config.toml
n_layer = 8
n_head = 2
n_kv_head = 2
norm = "layernorm"
norm_eps = 1e-06
positions = "alibi"
tie_embeddings = true
parallel_block = false
init = "uniform"
init_std_qkv = 0.0442
init_std_o = 0.0
lr = 0.00304
seq_len = 384
doc_mask = true
dataset = "wikipedia_en"
Each number is 50 + 15 x the weight over its row's rms, rounded and kept within 0 to 99. Layers, rows and columns count from 0. The size before them is the row's rms in percent of the matrix's.

# layer 2 MLP down (transposed), 512x128, rms 0.107, rows 358-385, columns 0-127
097:60 57 51 56 45 46 57 64 77 54 30 50 46 46 29 51 72 58 30 40 33 44 32 56 33 66 51 45 47 42 55 60 46 52 51 60 40 40 65 43 78 51 52 80 80 44 52 66 82 64 54 51 50 55 47 51 53 81 63 24 57 25 49 65 52 22 54 44 52 35 42 38 37 54 54 20 48 76 28 67 25 50 26 45 43 29 67 35 61 57 71 23 36 56 76 39 64 60 53 57 52 58 59 67 52 69 61 34 99 82 63 52 50 53 41 70 18 58 43 43 49 43 55 42 51 66 67 77
081:40 31 69 38 78 35 31 30 43 54 58 54 54 47 51 47 50 46 37 38 70 73 36 57 63 32 80 47 43 75 34 41 67 29 73 49 55 89 36 47 47 63 68 57 55 75 75 59 61 43 76 71 62 61 15 53 44 60 41 52 38 31 47 37 58 48 46 63 48 38 62 81 59 67 42 42 60 67 47 38 42 42 62 31 56 63 42 48 70 86 55 43 40 52 43 39 46 32 31 75 58 56 42 41 66 60 36 60 21 66 47 31 44 31 52 28 77 50 74 36 62 63 70 34 65 71 54 61
081:51 46 38 47 58 35 45 50 52 52 38 44 43 60 45 30 39 60 73 35 48 44 43 76 55 62 60 49 67 45 57 65 50 21 71 57 30 39 60 43 55 22 57 74 64 31 47 54 30 35 28 67 47 52 47 38 55 93 57 34 49 29 45 62 28 70 39 42 32 32 38 50 58 70 34 43 65 44 45 27 43 30 55 36 39 57 47 37 41 70 15 57 56 54 79 38 42 61 67 65 67 70 38 57 69 63 43 52 58 66 15 45 39 67 06 32 66 61 37 82 40 78 62 58 41 49 53 40
120:85 84 40 52 55 68 55 78 56 35 41 53 48 73 49 30 50 34 33 69 47 23 33 64 42 45 54 39 54 46 53 40 40 33 51 28 51 46 43 23 36 24 62 46 63 62 48 38 73 60 40 50 62 51 50 64 71 05 69 69 57 57 46 37 42 64 44 16 44 68 62 32 24 13 57 46 43 46 70 54 36 31 55 72 36 31 59 73 67 48 44 42 50 70 49 36 41 50 56 49 55 44 45 56 41 53 40 42 53 33 76 48 40 53 54 60 67 39 27 35 41 33 48 65 61 44 92 35
107:66 57 50 65 62 38 81 51 59 76 61 23 36 31 53 50 40 62 69 57 65 41 19 23 34 61 55 44 36 74 76 62 36 66 42 38 69 59 76 12 66 27 59 69 66 79 44 52 31 53 61 38 71 40 79 40 43 55 31 42 46 54 49 63 45 62 37 47 57 64 49 49 16 17 57 37 67 43 40 47 51 45 47 89 49 45 47 57 48 43 55 27 62 57 61 56 23 52 55 71 30 44 23 66 42 40 63 51 52 65 61 55 55 39 56 46 55 62 43 57 71 45 43 62 57 27 40 71
096:60 60 41 34 68 34 63 54 55 66 31 72 27 52 42 46 56 76 33 25 33 60 54 46 67 35 88 46 67 67 43 27 45 70 59 40 27 44 34 25 40 67 37 41 62 35 52 71 31 41 53 34 24 55 51 59 24 42 55 41 51 33 54 45 41 40 48 38 62 71 50 19 61 58 57 63 35 37 58 36 62 59 57 29 40 45 70 56 47 49 49 76 42 71 52 85 45 64 52 44 69 43 78 37 79 20 37 70 44 39 65 61 34 38 39 66 39 61 41 80 36 57 43 51 52 75 41 62
105:51 58 41 59 54 78 59 70 49 70 35 56 30 78 57 53 50 18 40 53 42 49 45 74 44 54 57 61 71 40 32 61 52 45 49 59 65 45 28 55 49 65 44 56 20 36 60 36 51 50 52 56 60 59 61 39 64 25 63 49 35 38 70 60 32 26 63 81 31 58 73 65 60 49 64 43 51 55 47 76 48 58 64 49 37 25 60 36 52 24 66 72 64 70 59 37 65 14 51 53 20 53 38 36 58 87 64 59 81 56 57 44 43 53 40 70 48 72 74 58 64 29 26 33 59 68 40 33
107:49 43 44 67 49 68 36 45 59 56 54 40 37 92 71 56 40 48 55 60 57 46 88 60 47 34 32 63 33 61 55 66 64 38 68 53 44 48 70 69 29 44 27 54 44 36 30 33 38 57 48 64 53 50 59 36 21 50 66 48 48 39 41 47 12 52 61 32 41 41 41 29 44 47 39 51 40 72 47 64 68 40 33 53 83 58 24 48 53 41 68 70 46 56 72 44 63 30 49 37 60 58 49 22 36 78 39 34 62 61 79 40 68 77 42 64 54 40 58 61 86 84 71 60 49 41 38 46
112:37 47 49 88 47 42 31 44 70 27 84 31 31 49 47 19 43 56 38 55 60 55 52 78 48 59 60 56 62 51 51 47 37 32 54 51 49 72 58 60 63 39 56 49 50 65 31 42 43 20 64 43 24 28 25 59 32 56 24 69 70 59 34 63 67 75 40 52 75 65 71 60 62 83 35 63 52 54 23 57 76 48 74 62 50 54 48 46 50 44 38 49 58 46 23 35 28 57 67 44 45 59 56 86 41 61 55 44 37 62 36 38 47 45 49 66 84 46 28 61 67 64 39 65 33 46 52 55
091:56 38 76 52 60 42 31 54 66 61 61 60 40 46 31 43 34 32 59 47 74 31 51 50 43 77 73 51 30 65 62 71 28 61 39 53 71 43 48 29 33 58 58 50 53 40 37 62 46 52 48 56 47 62 39 63 57 45 36 45 49 46 42 51 77 62 32 63 49 74 38 27 46 83 27 37 62 77 28 45 58 29 63 64 44 78 32 81 74 52 24 49 67 45 69 59 60 43 21 29 39 26 38 67 33 38 37 55 48 88 51 30 44 46 45 77 37 55 70 36 32 38 58 45 61 42 28 42
094:50 21 53 30 66 46 61 63 74 42 58 39 19 66 55 45 43 41 59 39 67 45 32 35 62 73 46 44 57 40 66 65 09 92 35 32 66 51 60 48 33 49 53 47 80 66 62 57 60 59 66 77 31 25 51 33 35 49 76 59 36 47 51 51 67 64 28 27 47 67 49 43 34 27 49 51 44 46 33 48 47 37 64 39 64 52 60 57 59 32 36 46 25 37 36 64 46 22 31 58 32 66 78 46 55 47 32 71 65 44 60 28 39 34 64 38 42 77 45 45 73 57 32 45 40 43 52 58
091:60 32 50 43 54 45 46 50 61 41 44 51 64 42 39 61 72 38 74 56 44 47 63 53 79 55 34 30 35 53 35 73 82 51 52 59 71 69 66 50 62 46 24 28 46 52 54 51 67 48 28 21 37 28 60 47 34 25 76 54 43 38 64 67 56 63 66 28 27 70 36 26 39 31 32 50 54 65 56 45 30 53 78 51 44 65 56 46 56 65 33 53 65 56 15 63 41 61 47 62 68 32 30 38 30 54 40 13 28 53 46 58 87 54 71 64 77 54 47 69 57 41 37 48 40 52 70 59
106:53 37 53 71 60 27 47 44 78 66 39 36 60 48 66 60 18 59 48 74 41 49 20 56 38 40 61 77 67 52 33 63 52 49 42 37 77 82 66 47 49 46 60 54 28 42 41 49 52 37 65 58 65 36 59 80 64 58 65 34 26 40 07 54 27 17 42 45 46 28 64 61 44 19 71 53 45 53 52 77 68 24 46 69 60 53 50 34 36 51 74 69 53 27 30 41 35 34 44 43 45 55 50 57 36 46 31 51 52 59 34 34 63 63 52 32 63 57 45 66 72 46 65 57 57 45 53 69
110:49 57 77 40 66 76 34 46 45 29 71 79 58 43 45 37 44 30 52 37 44 61 46 68 09 71 28 48 34 37 80 73 34 55 37 23 32 31 49 28 55 25 81 47 66 59 08 53 41 47 67 51 46 38 54 41 34 61 52 63 43 63 47 57 38 53 50 40 70 45 23 67 54 62 75 35 65 61 50 24 46 55 47 72 81 67 50 29 65 48 38 57 35 50 56 23 42 49 52 40 44 77 32 63 39 50 66 51 64 50 38 54 61 59 52 23 36 52 47 50 56 52 40 33 36 50 37 55
099:49 34 40 71 60 58 23 56 46 43 84 54 33 56 72 44 52 46 70 48 33 35 49 56 66 40 70 42 46 46 38 30 65 53 47 39 72 56 52 36 88 48 52 38 39 43 17 52 76 30 63 62 31 54 79 61 67 47 43 50 27 77 56 30 33 18 59 57 43 41 71 61 55 63 58 56 53 18 54 40 48 45 65 36 28 48 54 60 41 35 58 53 65 50 51 64 70 31 48 12 50 64 48 49 31 50 64 50 46 51 38 64 32 51 16 56 76 67 35 54 65 72 49 76 63 46 69 72
088:36 38 58 42 58 44 55 32 48 55 48 59 49 40 67 45 41 60 67 67 35 21 59 72 52 31 39 37 51 37 57 58 50 51 18 64 54 60 52 61 47 44 49 49 44 60 78 50 60 52 79 34 49 49 79 55 67 68 24 64 72 58 65 45 58 69 61 32 58 64 54 40 53 25 30 79 57 71 64 84 29 53 28 22 54 58 41 63 35 47 37 47 68 34 64 56 53 62 52 66 75 70 65 26 52 59 46 28 54 46 65 58 36 27 55 52 60 42 68 49 51 49 64 59 68 98 10 38
097:40 43 42 50 44 29 59 45 65 33 64 85 54 58 54 53 67 51 38 69 60 49 66 57 55 62 42 56 69 57 78 62 48 32 59 65 50 55 39 45 63 41 76 29 73 78 38 50 79 36 47 59 34 43 45 61 52 29 53 55 48 76 73 45 34 57 40 73 93 54 24 68 65 35 58 38 56 31 42 66 22 43 75 34 72 57 55 60 53 74 42 51 39 44 61 54 29 60 79 71 75 44 33 40 53 42 32 43 49 32 41 36 38 66 43 62 54 74 63 61 39 53 66 42 43 66 68 86
089:29 44 62 69 71 54 52 38 32 55 28 45 60 40 73 78 60 57 62 20 64 86 42 47 49 48 31 17 57 38 32 60 66 73 44 23 49 65 48 78 47 38 60 58 55 49 38 52 48 19 45 44 51 60 41 65 55 45 42 17 38 69 36 42 56 44 44 47 40 58 27 58 67 40 63 29 14 44 72 34 24 52 74 40 69 42 27 37 49 53 46 43 54 43 50 57 62 55 54 63 64 53 45 45 44 49 55 66 26 59 53 18 45 33 62 54 63 37 58 40 46 32 77 57 33 51 56 92
091:60 43 65 62 56 46 58 40 62 38 60 48 31 66 53 44 37 47 52 30 52 61 51 35 41 80 41 69 45 60 39 68 40 39 64 32 17 57 49 42 41 43 42 73 58 31 38 66 57 15 58 29 57 53 39 72 93 70 65 42 45 66 37 55 35 48 51 51 69 53 29 35 39 43 74 45 44 51 23 50 75 51 55 41 17 67 92 50 43 32 38 57 62 51 61 52 73 46 31 31 66 49 48 50 58 21 27 52 46 38 54 49 83 60 59 23 66 56 41 59 53 35 35 31 52 33 32 77
108:51 56 48 51 41 53 59 54 77 76 64 66 27 64 31 33 71 47 56 56 33 57 27 50 58 47 56 51 69 59 74 57 57 33 52 56 84 74 24 65 40 59 47 66 37 47 38 83 60 65 34 35 60 36 36 54 56 37 61 30 64 19 36 32 66 70 45 32 46 37 65 50 38 46 55 66 79 53 44 60 51 41 46 59 27 55 25 32 38 56 39 37 50 27 41 49 64 58 30 53 58 77 40 49 44 74 42 28 65 73 48 44 84 55 66 58 52 57 32 35 70 45 62 40 82 42 81 69
095:39 34 14 46 57 67 52 42 64 49 55 47 49 10 43 67 34 09 57 57 35 50 42 46 68 37 65 20 61 38 49 60 55 40 49 54 58 72 51 75 40 53 33 41 65 48 34 39 48 33 51 66 52 44 26 60 44 55 07 43 44 48 50 33 42 78 57 62 48 44 21 44 20 32 60 64 66 47 74 61 56 52 54 49 56 54 59 42 34 42 54 50 46 43 52 28 53 72 49 58 41 61 64 56 46 65 66 58 36 68 21 32 52 69 87 60 28 47 67 75 61 48 48 54 25 71 21 37
105:48 51 42 42 40 31 64 23 43 44 27 62 52 72 52 40 37 50 51 53 73 28 58 60 47 50 47 50 11 39 57 81 52 55 54 49 50 30 60 27 47 48 74 53 59 64 61 67 76 63 42 48 38 28 46 63 45 31 46 67 55 30 48 41 50 70 62 46 62 46 14 66 47 44 47 50 68 40 20 53 32 39 44 65 53 45 30 67 54 21 35 61 79 25 71 47 41 44 68 65 25 32 07 30 32 36 42 50 66 44 54 46 33 51 55 65 62 70 35 62 49 40 55 37 88 53 42 33
092:56 43 41 59 30 39 44 50 70 63 74 63 63 30 37 44 53 41 49 38 62 45 65 38 53 52 43 61 44 22 64 36 56 44 58 31 74 56 59 87 53 54 26 42 61 40 60 65 59 49 50 56 37 38 34 59 58 70 39 66 37 67 51 50 71 19 60 32 46 37 41 34 00 18 73 76 35 31 32 69 41 36 57 34 84 37 53 59 21 42 52 50 40 27 54 47 41 29 51 59 71 44 43 68 57 56 58 63 52 46 59 66 43 79 65 45 66 62 28 75 59 66 48 49 38 38 46 61
098:51 61 30 79 51 53 63 19 60 34 40 60 63 16 45 35 35 38 42 64 47 80 41 74 33 68 69 74 33 36 71 66 61 39 44 73 57 34 44 60 49 29 41 44 70 54 32 78 42 41 56 62 40 51 47 71 39 52 51 37 45 56 40 65 55 66 66 32 58 25 49 41 89 63 18 39 56 55 43 43 40 51 51 55 52 51 59 24 62 37 43 52 50 66 47 40 41 82 47 34 61 43 44 63 18 32 53 40 53 56 37 31 61 46 44 54 34 42 48 67 58 42 70 43 15 65 45 85
117:41 73 46 54 48 42 37 58 74 29 46 50 56 42 60 42 57 68 42 39 65 59 62 58 43 47 56 57 32 37 20 59 45 62 69 38 46 53 28 47 65 53 19 31 51 58 76 72 69 40 51 62 45 62 43 50 52 34 63 16 43 55 39 62 61 78 55 46 59 41 60 59 27 31 50 24 53 52 38 44 63 31 67 48 39 71 52 34 42 69 48 49 42 59 41 78 33 51 36 66 55 36 39 06 42 37 48 84 34 23 44 40 52 44 31 25 48 38 70 98 40 42 33 35 63 63 53 73
103:56 43 53 55 61 57 35 46 86 40 31 39 30 44 15 38 41 46 54 64 22 44 43 67 29 49 77 61 79 53 43 15 58 56 46 79 52 60 24 33 63 59 39 52 62 32 56 64 42 41 53 33 49 33 37 64 39 35 28 40 67 66 27 58 63 53 70 45 55 52 41 32 59 84 46 40 36 52 51 67 67 33 65 38 63 37 31 61 58 35 30 58 49 67 77 48 44 28 58 61 48 25 68 33 49 53 58 59 31 54 70 41 35 79 51 62 80 33 59 76 53 41 53 45 61 51 79 55
103:31 41 43 52 68 51 66 07 58 31 55 42 55 30 21 40 48 53 42 67 38 57 36 26 62 18 34 36 60 39 61 31 54 62 53 58 43 40 71 66 76 64 50 52 43 65 39 30 37 16 61 57 42 35 15 43 11 56 45 27 66 50 52 72 77 63 63 56 60 54 37 46 59 45 72 55 62 57 52 54 31 66 47 57 48 41 66 31 46 51 54 58 55 52 61 61 31 54 39 63 40 50 42 59 31 34 54 41 57 55 39 28 42 33 20 63 75 62 42 60 48 32 62 94 48 45 75 56
103:44 12 72 46 56 39 38 74 53 63 50 33 75 31 73 51 57 39 51 43 57 44 77 40 67 59 57 50 49 19 51 60 64 30 59 32 48 73 60 80 67 57 44 41 83 51 60 36 30 55 41 52 76 68 46 43 45 54 60 55 65 68 42 29 41 38 70 31 35 47 33 39 51 14 56 66 65 33 56 32 40 66 45 55 15 35 56 56 40 66 42 46 12 47 35 37 69 76 42 86 50 62 60 46 63 53 44 49 50 56 58 07 66 45 54 46 51 56 61 55 31 51 58 59 56 40 48 41
# layer 2 MLP up, 512x128, rms 0.146, rows 359-385, columns 0-127
090:68 77 86 63 53 64 47 73 63 36 60 52 52 79 55 44 48 54 79 59 40 55 05 74 56 62 59 76 33 68 49 69 53 65 21 48 40 30 67 53 21 38 40 42 56 53 47 65 54 60 46 61 70 31 54 82 52 72 55 58 60 46 38 56 40 67 56 26 44 66 58 28 47 52 82 39 35 51 45 28 36 40 47 41 55 35 47 36 15 39 59 30 51 71 60 64 47 43 46 39 62 67 29 43 40 57 41 53 64 46 49 50 43 56 15 47 29 62 44 74 74 42 50 63 34 57 54 47
090:41 67 54 57 72 57 32 48 60 73 58 40 56 46 62 40 38 85 64 57 45 53 84 48 36 46 35 15 29 61 82 62 22 77 40 47 47 62 56 66 58 64 46 57 45 46 55 76 71 36 58 37 63 35 49 57 34 62 51 55 38 54 48 32 66 47 37 55 79 54 50 40 60 63 69 45 33 36 36 70 49 55 35 48 54 42 58 62 65 06 60 46 16 63 11 33 45 40 48 27 50 53 66 35 30 38 73 52 44 37 49 44 80 40 62 70 76 49 56 47 69 32 54 61 58 48 51 61
107:72 71 40 28 17 67 67 54 67 61 66 53 44 21 45 43 55 29 36 61 48 26 62 56 56 54 57 34 66 45 40 41 63 15 62 36 49 46 67 48 46 41 46 51 44 65 26 54 74 55 46 09 60 48 51 59 49 69 59 59 07 56 62 56 67 63 66 48 30 44 74 37 65 17 74 41 52 51 67 50 59 51 58 52 72 39 44 77 66 56 48 44 51 54 42 28 56 79 63 51 38 71 63 67 35 41 39 37 34 43 44 74 64 39 69 48 33 40 28 34 23 48 40 42 36 64 56 34
097:58 57 37 56 28 78 62 66 81 37 56 57 56 51 43 47 67 49 61 44 72 18 27 55 28 46 34 34 77 24 62 48 59 71 76 29 39 32 63 38 59 34 65 44 36 57 39 37 44 38 26 44 41 61 49 39 58 27 79 67 25 69 73 10 63 45 65 43 58 39 54 35 29 53 52 52 43 47 42 42 27 41 41 41 55 33 38 68 60 68 47 67 69 46 25 22 70 46 21 50 37 52 36 46 52 57 48 64 37 66 50 75 20 53 53 43 33 54 38 51 47 56 25 53 53 64 52 50
105:41 58 51 51 15 67 49 59 39 48 49 50 60 53 30 68 54 47 55 36 51 68 34 26 56 68 68 47 61 75 49 20 44 41 46 46 66 59 39 49 43 39 25 37 42 74 50 69 51 48 52 61 30 32 59 52 37 58 73 49 55 45 60 49 47 69 44 66 38 60 13 57 67 33 37 55 77 43 82 32 45 38 66 65 79 34 30 21 47 36 69 54 27 33 56 53 91 67 68 55 65 23 45 67 79 17 43 58 58 23 37 68 62 56 48 60 46 46 59 42 52 28 38 48 34 41 58 56
099:48 37 68 66 75 48 46 35 60 36 68 41 27 41 46 76 60 36 47 30 75 36 55 42 41 55 63 65 46 48 57 63 47 52 47 46 46 31 67 76 63 30 40 48 37 51 75 68 41 49 62 49 17 39 87 23 42 51 35 25 53 63 76 49 49 62 35 69 42 36 45 28 67 37 58 52 45 55 71 35 61 34 43 35 53 37 55 41 74 53 69 45 83 49 22 57 46 74 59 51 37 43 46 39 32 61 45 38 38 51 39 69 81 56 62 38 55 46 76 69 51 25 18 38 67 55 46 16
116:64 27 66 26 58 45 43 55 65 38 60 34 61 43 38 53 71 48 63 78 83 22 67 48 47 37 54 48 42 51 61 36 34 68 47 64 38 54 55 59 55 39 25 46 70 41 49 34 55 63 47 48 59 28 80 61 56 33 70 63 62 76 58 67 38 52 41 17 51 66 45 45 23 51 48 50 34 70 62 39 25 44 54 68 38 54 37 39 87 39 54 51 49 43 47 74 54 32 86 30 36 39 50 50 30 50 27 65 69 36 57 56 71 73 33 39 30 33 45 24 55 33 35 66 64 35 75 51
109:20 29 63 61 08 32 82 60 38 41 60 30 43 29 76 49 79 41 58 37 51 51 37 51 65 81 43 52 60 65 64 53 20 70 73 44 68 74 53 74 50 64 36 62 51 47 54 41 34 70 54 24 42 51 42 70 51 56 48 25 37 36 57 72 68 63 50 50 73 33 52 63 67 74 47 44 48 67 70 54 47 44 58 56 65 43 42 46 36 21 50 47 51 24 56 41 39 78 65 64 38 43 35 46 60 33 18 36 44 68 34 45 49 47 73 58 51 50 57 44 70 53 48 39 60 42 28 54
086:45 49 41 49 47 32 66 55 55 42 35 40 35 53 41 31 36 47 09 48 63 38 55 67 28 57 46 38 72 56 41 41 73 21 65 61 34 75 54 32 73 46 73 32 43 48 71 45 45 40 44 48 62 52 42 43 49 33 59 27 34 34 56 57 17 51 63 32 50 34 55 68 69 34 68 38 60 53 52 36 60 26 48 66 31 78 71 38 45 79 46 46 46 57 37 63 30 43 77 51 77 66 48 40 61 41 56 42 27 24 47 94 73 75 43 62 38 69 44 66 62 50 54 45 41 73 40 56
106:27 32 87 55 54 45 23 44 39 37 75 39 55 71 76 28 50 62 40 42 31 54 52 24 54 40 56 54 93 51 47 45 66 58 50 71 36 43 60 62 54 60 27 54 49 67 60 40 13 58 45 41 61 24 63 49 40 38 64 61 43 53 44 59 57 41 20 30 28 33 64 34 56 25 45 41 68 64 66 33 33 49 45 27 44 30 50 74 39 43 48 35 80 55 55 43 47 49 57 55 67 24 56 52 25 53 74 50 55 70 44 70 60 49 41 72 30 33 54 69 60 58 35 49 78 49 68 53
096:46 66 64 26 57 51 73 51 60 52 50 33 00 66 40 45 67 34 52 51 65 59 23 25 36 05 65 36 61 55 59 31 47 59 58 56 32 51 62 41 62 58 71 60 45 56 56 46 31 56 62 67 32 52 45 61 74 36 33 49 37 36 50 35 59 40 63 46 50 56 48 57 40 70 49 49 63 48 48 71 82 55 26 68 42 35 62 63 46 48 77 36 22 65 54 64 60 32 79 61 53 53 48 43 57 46 51 72 50 58 52 63 07 34 67 61 61 78 54 31 37 82 51 49 47 52 63 38
106:49 45 46 50 47 59 54 24 52 21 64 43 43 56 46 32 58 59 69 65 41 55 29 17 41 60 26 43 70 46 50 48 72 50 57 48 70 53 66 45 19 62 17 30 32 43 40 42 40 21 65 80 76 52 49 49 66 59 61 14 66 41 41 49 48 51 60 58 94 37 44 51 68 55 78 76 40 28 67 75 48 56 28 60 35 24 37 28 58 59 62 34 59 51 41 52 81 54 52 40 45 53 59 59 53 69 34 58 71 60 39 26 36 50 41 50 36 36 55 50 37 40 34 37 59 69 54 55
106:46 63 67 39 61 53 56 46 63 48 45 67 46 59 47 23 57 28 45 41 42 23 74 32 30 49 46 57 33 48 44 46 58 33 41 56 47 37 30 46 66 42 45 72 61 64 43 35 26 41 64 86 40 45 51 79 38 41 65 70 76 88 61 41 43 38 43 48 78 68 26 69 33 36 68 62 66 65 58 35 26 65 61 32 18 52 32 26 55 48 48 47 20 48 42 23 53 25 79 43 44 82 52 54 35 54 58 79 46 50 56 45 64 45 45 47 29 51 39 37 56 62 45 35 75 50 59 57
098:69 46 30 39 52 34 66 59 66 15 12 49 41 54 86 29 36 65 49 69 57 17 48 44 44 55 31 56 48 46 53 39 44 56 65 50 38 07 60 57 45 44 14 73 67 47 31 87 24 25 65 51 40 63 57 40 53 46 66 41 29 60 42 44 72 48 56 43 44 61 46 37 58 31 68 54 34 60 43 77 47 40 47 71 52 42 53 50 39 28 55 62 42 36 32 67 42 32 68 68 33 59 60 48 70 65 49 38 52 48 58 22 54 42 45 54 39 41 45 31 64 35 53 70 36 68 65 37
104:33 52 49 63 45 40 41 44 57 68 45 25 69 45 32 59 67 48 45 58 55 71 50 04 47 43 33 40 50 64 55 31 37 78 59 46 51 62 63 24 71 50 55 74 55 28 37 40 35 60 47 76 81 50 51 64 56 77 38 39 50 52 86 58 49 51 35 23 49 56 46 43 61 62 47 40 72 62 56 50 39 46 37 69 57 47 48 41 62 56 36 38 64 49 46 21 50 73 52 66 42 50 41 39 60 52 33 51 45 08 69 53 40 39 15 51 76 17 41 37 88 57 67 52 64 52 35 62
100:34 53 79 60 49 65 45 50 29 48 55 39 29 69 66 22 67 44 52 48 54 56 35 48 25 33 45 44 54 38 52 30 44 41 55 54 46 30 61 35 75 21 66 38 42 52 22 40 38 33 67 30 68 64 43 64 78 15 63 59 55 47 52 49 49 38 73 70 57 42 53 56 37 50 57 47 72 54 49 55 46 75 52 41 56 11 21 47 51 45 58 25 38 52 82 27 52 16 68 38 54 45 43 70 57 81 31 47 44 39 52 81 48 57 71 25 56 50 76 53 49 46 61 38 70 44 40 39
102:59 58 31 88 41 17 41 49 36 38 57 62 70 57 58 93 61 54 54 52 52 39 47 59 48 23 20 42 66 40 41 33 87 35 64 47 72 41 76 54 68 56 29 53 62 26 46 54 52 62 67 53 47 39 46 49 67 42 51 25 68 33 47 47 60 46 16 23 57 60 62 52 47 50 55 64 67 32 40 11 39 48 40 66 27 54 39 49 45 42 49 64 51 67 51 43 45 27 58 58 69 44 33 44 59 35 50 71 60 62 50 46 24 42 51 27 43 62 35 54 56 42 54 76 65 79 27 45
104:49 55 56 58 29 43 43 40 48 32 65 68 52 47 49 39 65 68 67 36 50 46 64 26 36 40 40 37 52 66 29 41 43 60 49 77 03 70 62 36 46 47 28 72 50 56 41 82 37 33 45 56 41 68 37 57 59 56 69 48 90 58 37 47 39 29 49 47 75 52 62 30 61 65 75 47 33 61 63 41 65 73 61 40 44 75 84 61 51 69 24 40 59 26 47 52 47 56 69 72 53 44 42 44 68 40 29 44 81 31 60 59 43 56 61 61 67 55 35 48 48 43 73 49 85 64 39 59
115:23 27 41 43 46 62 38 57 58 53 35 58 56 49 48 41 73 57 66 45 62 27 40 50 75 65 72 22 36 41 53 59 54 60 50 60 62 32 55 74 13 63 49 37 43 46 76 40 68 48 46 71 57 50 46 32 60 63 73 65 66 44 52 62 63 66 21 39 52 68 59 55 35 58 64 59 63 61 38 52 39 52 77 52 53 18 55 38 87 55 63 65 45 44 53 65 67 60 68 45 38 36 14 42 53 29 42 49 63 72 49 50 61 56 43 24 35 27 45 43 60 22 29 49 80 20 56 31
104:48 38 57 49 70 59 28 49 70 51 27 60 55 35 41 65 70 43 79 37 67 68 32 48 44 45 28 62 66 29 39 76 73 46 44 60 48 49 75 60 74 67 30 37 91 50 60 26 16 55 58 42 45 50 64 30 52 57 50 25 58 53 60 70 62 29 15 59 30 45 32 46 53 47 49 79 56 47 43 52 46 49 44 31 35 37 58 63 57 58 68 35 45 37 53 40 64 49 67 55 53 57 47 61 60 45 36 33 55 65 40 43 69 48 66 70 34 60 46 43 57 56 30 19 66 61 12 17
105:59 45 26 56 38 44 54 64 49 66 71 54 54 52 63 49 63 41 48 52 58 62 07 52 55 47 42 36 59 17 64 18 34 62 48 46 24 54 46 49 70 38 69 90 55 54 38 45 49 83 49 61 39 62 37 53 46 45 55 51 31 19 73 57 53 56 66 70 44 50 49 05 38 51 65 69 23 50 84 72 51 51 73 53 60 21 43 26 44 62 67 34 42 49 34 58 61 65 59 39 43 58 63 37 66 49 54 37 41 43 44 41 55 54 58 39 81 49 42 48 50 66 64 32 50 42 25 23
102:09 23 45 45 34 45 31 31 55 38 33 48 71 60 41 67 29 60 63 33 70 55 14 40 12 27 75 29 60 36 64 61 65 58 40 54 50 54 50 58 43 70 38 55 52 46 63 31 69 38 56 61 69 54 67 37 41 42 59 31 56 59 56 45 64 37 53 59 40 44 23 53 48 48 45 68 48 64 36 52 54 74 59 15 39 38 50 44 46 30 44 44 38 44 73 66 59 54 72 51 53 25 41 65 59 36 64 55 58 49 29 95 88 59 50 70 48 59 50 48 51 30 44 45 43 41 45 26
099:26 60 56 45 35 78 54 20 36 36 50 43 16 29 40 37 31 53 37 70 76 65 53 24 58 48 44 38 42 50 56 43 44 35 47 43 55 41 40 66 56 47 51 86 56 98 63 41 45 36 48 95 47 79 37 78 48 43 59 57 84 41 44 54 55 41 65 45 54 18 58 69 55 45 59 37 74 37 70 58 48 48 52 75 41 26 45 49 46 67 56 48 57 29 63 70 61 50 66 56 53 65 41 64 37 48 38 51 63 61 65 71 56 63 44 50 48 61 66 72 33 60 54 62 62 57 52 27
108:43 57 78 34 46 77 66 58 31 47 45 45 50 23 48 35 43 56 48 59 81 33 43 52 48 34 30 78 26 15 35 44 55 53 39 72 37 36 39 31 50 35 59 40 55 67 61 57 46 69 46 16 38 68 75 62 45 55 84 68 39 51 67 65 50 41 53 30 66 54 70 45 50 30 69 52 62 48 54 56 80 48 45 39 46 48 64 45 18 53 36 43 39 68 56 55 35 30 64 58 54 63 34 55 59 49 51 25 27 61 43 34 40 17 72 68 35 72 69 46 28 51 49 42 62 64 42 28
093:64 52 71 39 63 73 68 81 44 36 50 43 38 61 44 44 43 47 33 23 54 26 35 56 53 35 70 82 44 42 39 66 51 75 59 64 73 41 42 61 64 54 56 28 33 75 44 49 33 44 64 57 26 76 70 40 73 46 56 47 38 43 58 74 71 55 34 33 33 22 88 34 44 46 58 67 64 40 40 34 60 38 40 42 48 51 57 43 22 52 49 60 45 63 28 74 56 25 32 56 56 61 45 42 12 44 61 51 27 59 47 50 49 53 64 48 54 46 75 68 76 49 23 31 60 45 56 65
107:16 57 51 70 31 48 55 50 55 69 47 33 41 16 34 22 57 51 47 55 69 61 25 21 73 49 52 25 34 43 43 59 44 47 44 46 45 25 75 73 51 52 40 41 58 61 27 64 62 41 64 42 36 33 50 52 41 40 57 55 69 32 54 56 55 64 23 02 42 38 77 52 42 57 37 41 71 29 41 53 40 62 85 37 34 54 65 37 62 34 66 61 60 74 61 40 34 49 40 70 65 38 38 37 56 43 43 63 26 57 42 49 54 48 75 36 37 58 60 33 51 56 45 82 77 53 49 64
100:28 62 47 42 55 61 46 69 36 52 20 60 77 57 52 57 52 90 63 54 65 45 52 46 54 34 50 41 60 43 40 75 58 47 45 65 26 54 34 47 35 70 62 33 65 40 54 49 49 41 41 15 25 54 36 37 53 60 31 50 41 36 46 63 13 23 38 56 22 47 52 33 59 56 48 59 75 81 64 19 44 41 58 50 71 46 56 55 26 66 28 45 48 68 43 65 37 64 63 51 68 67 51 59 41 67 33 61 65 59 68 48 44 51 45 77 68 52 18 45 66 57 48 58 79 79 35 34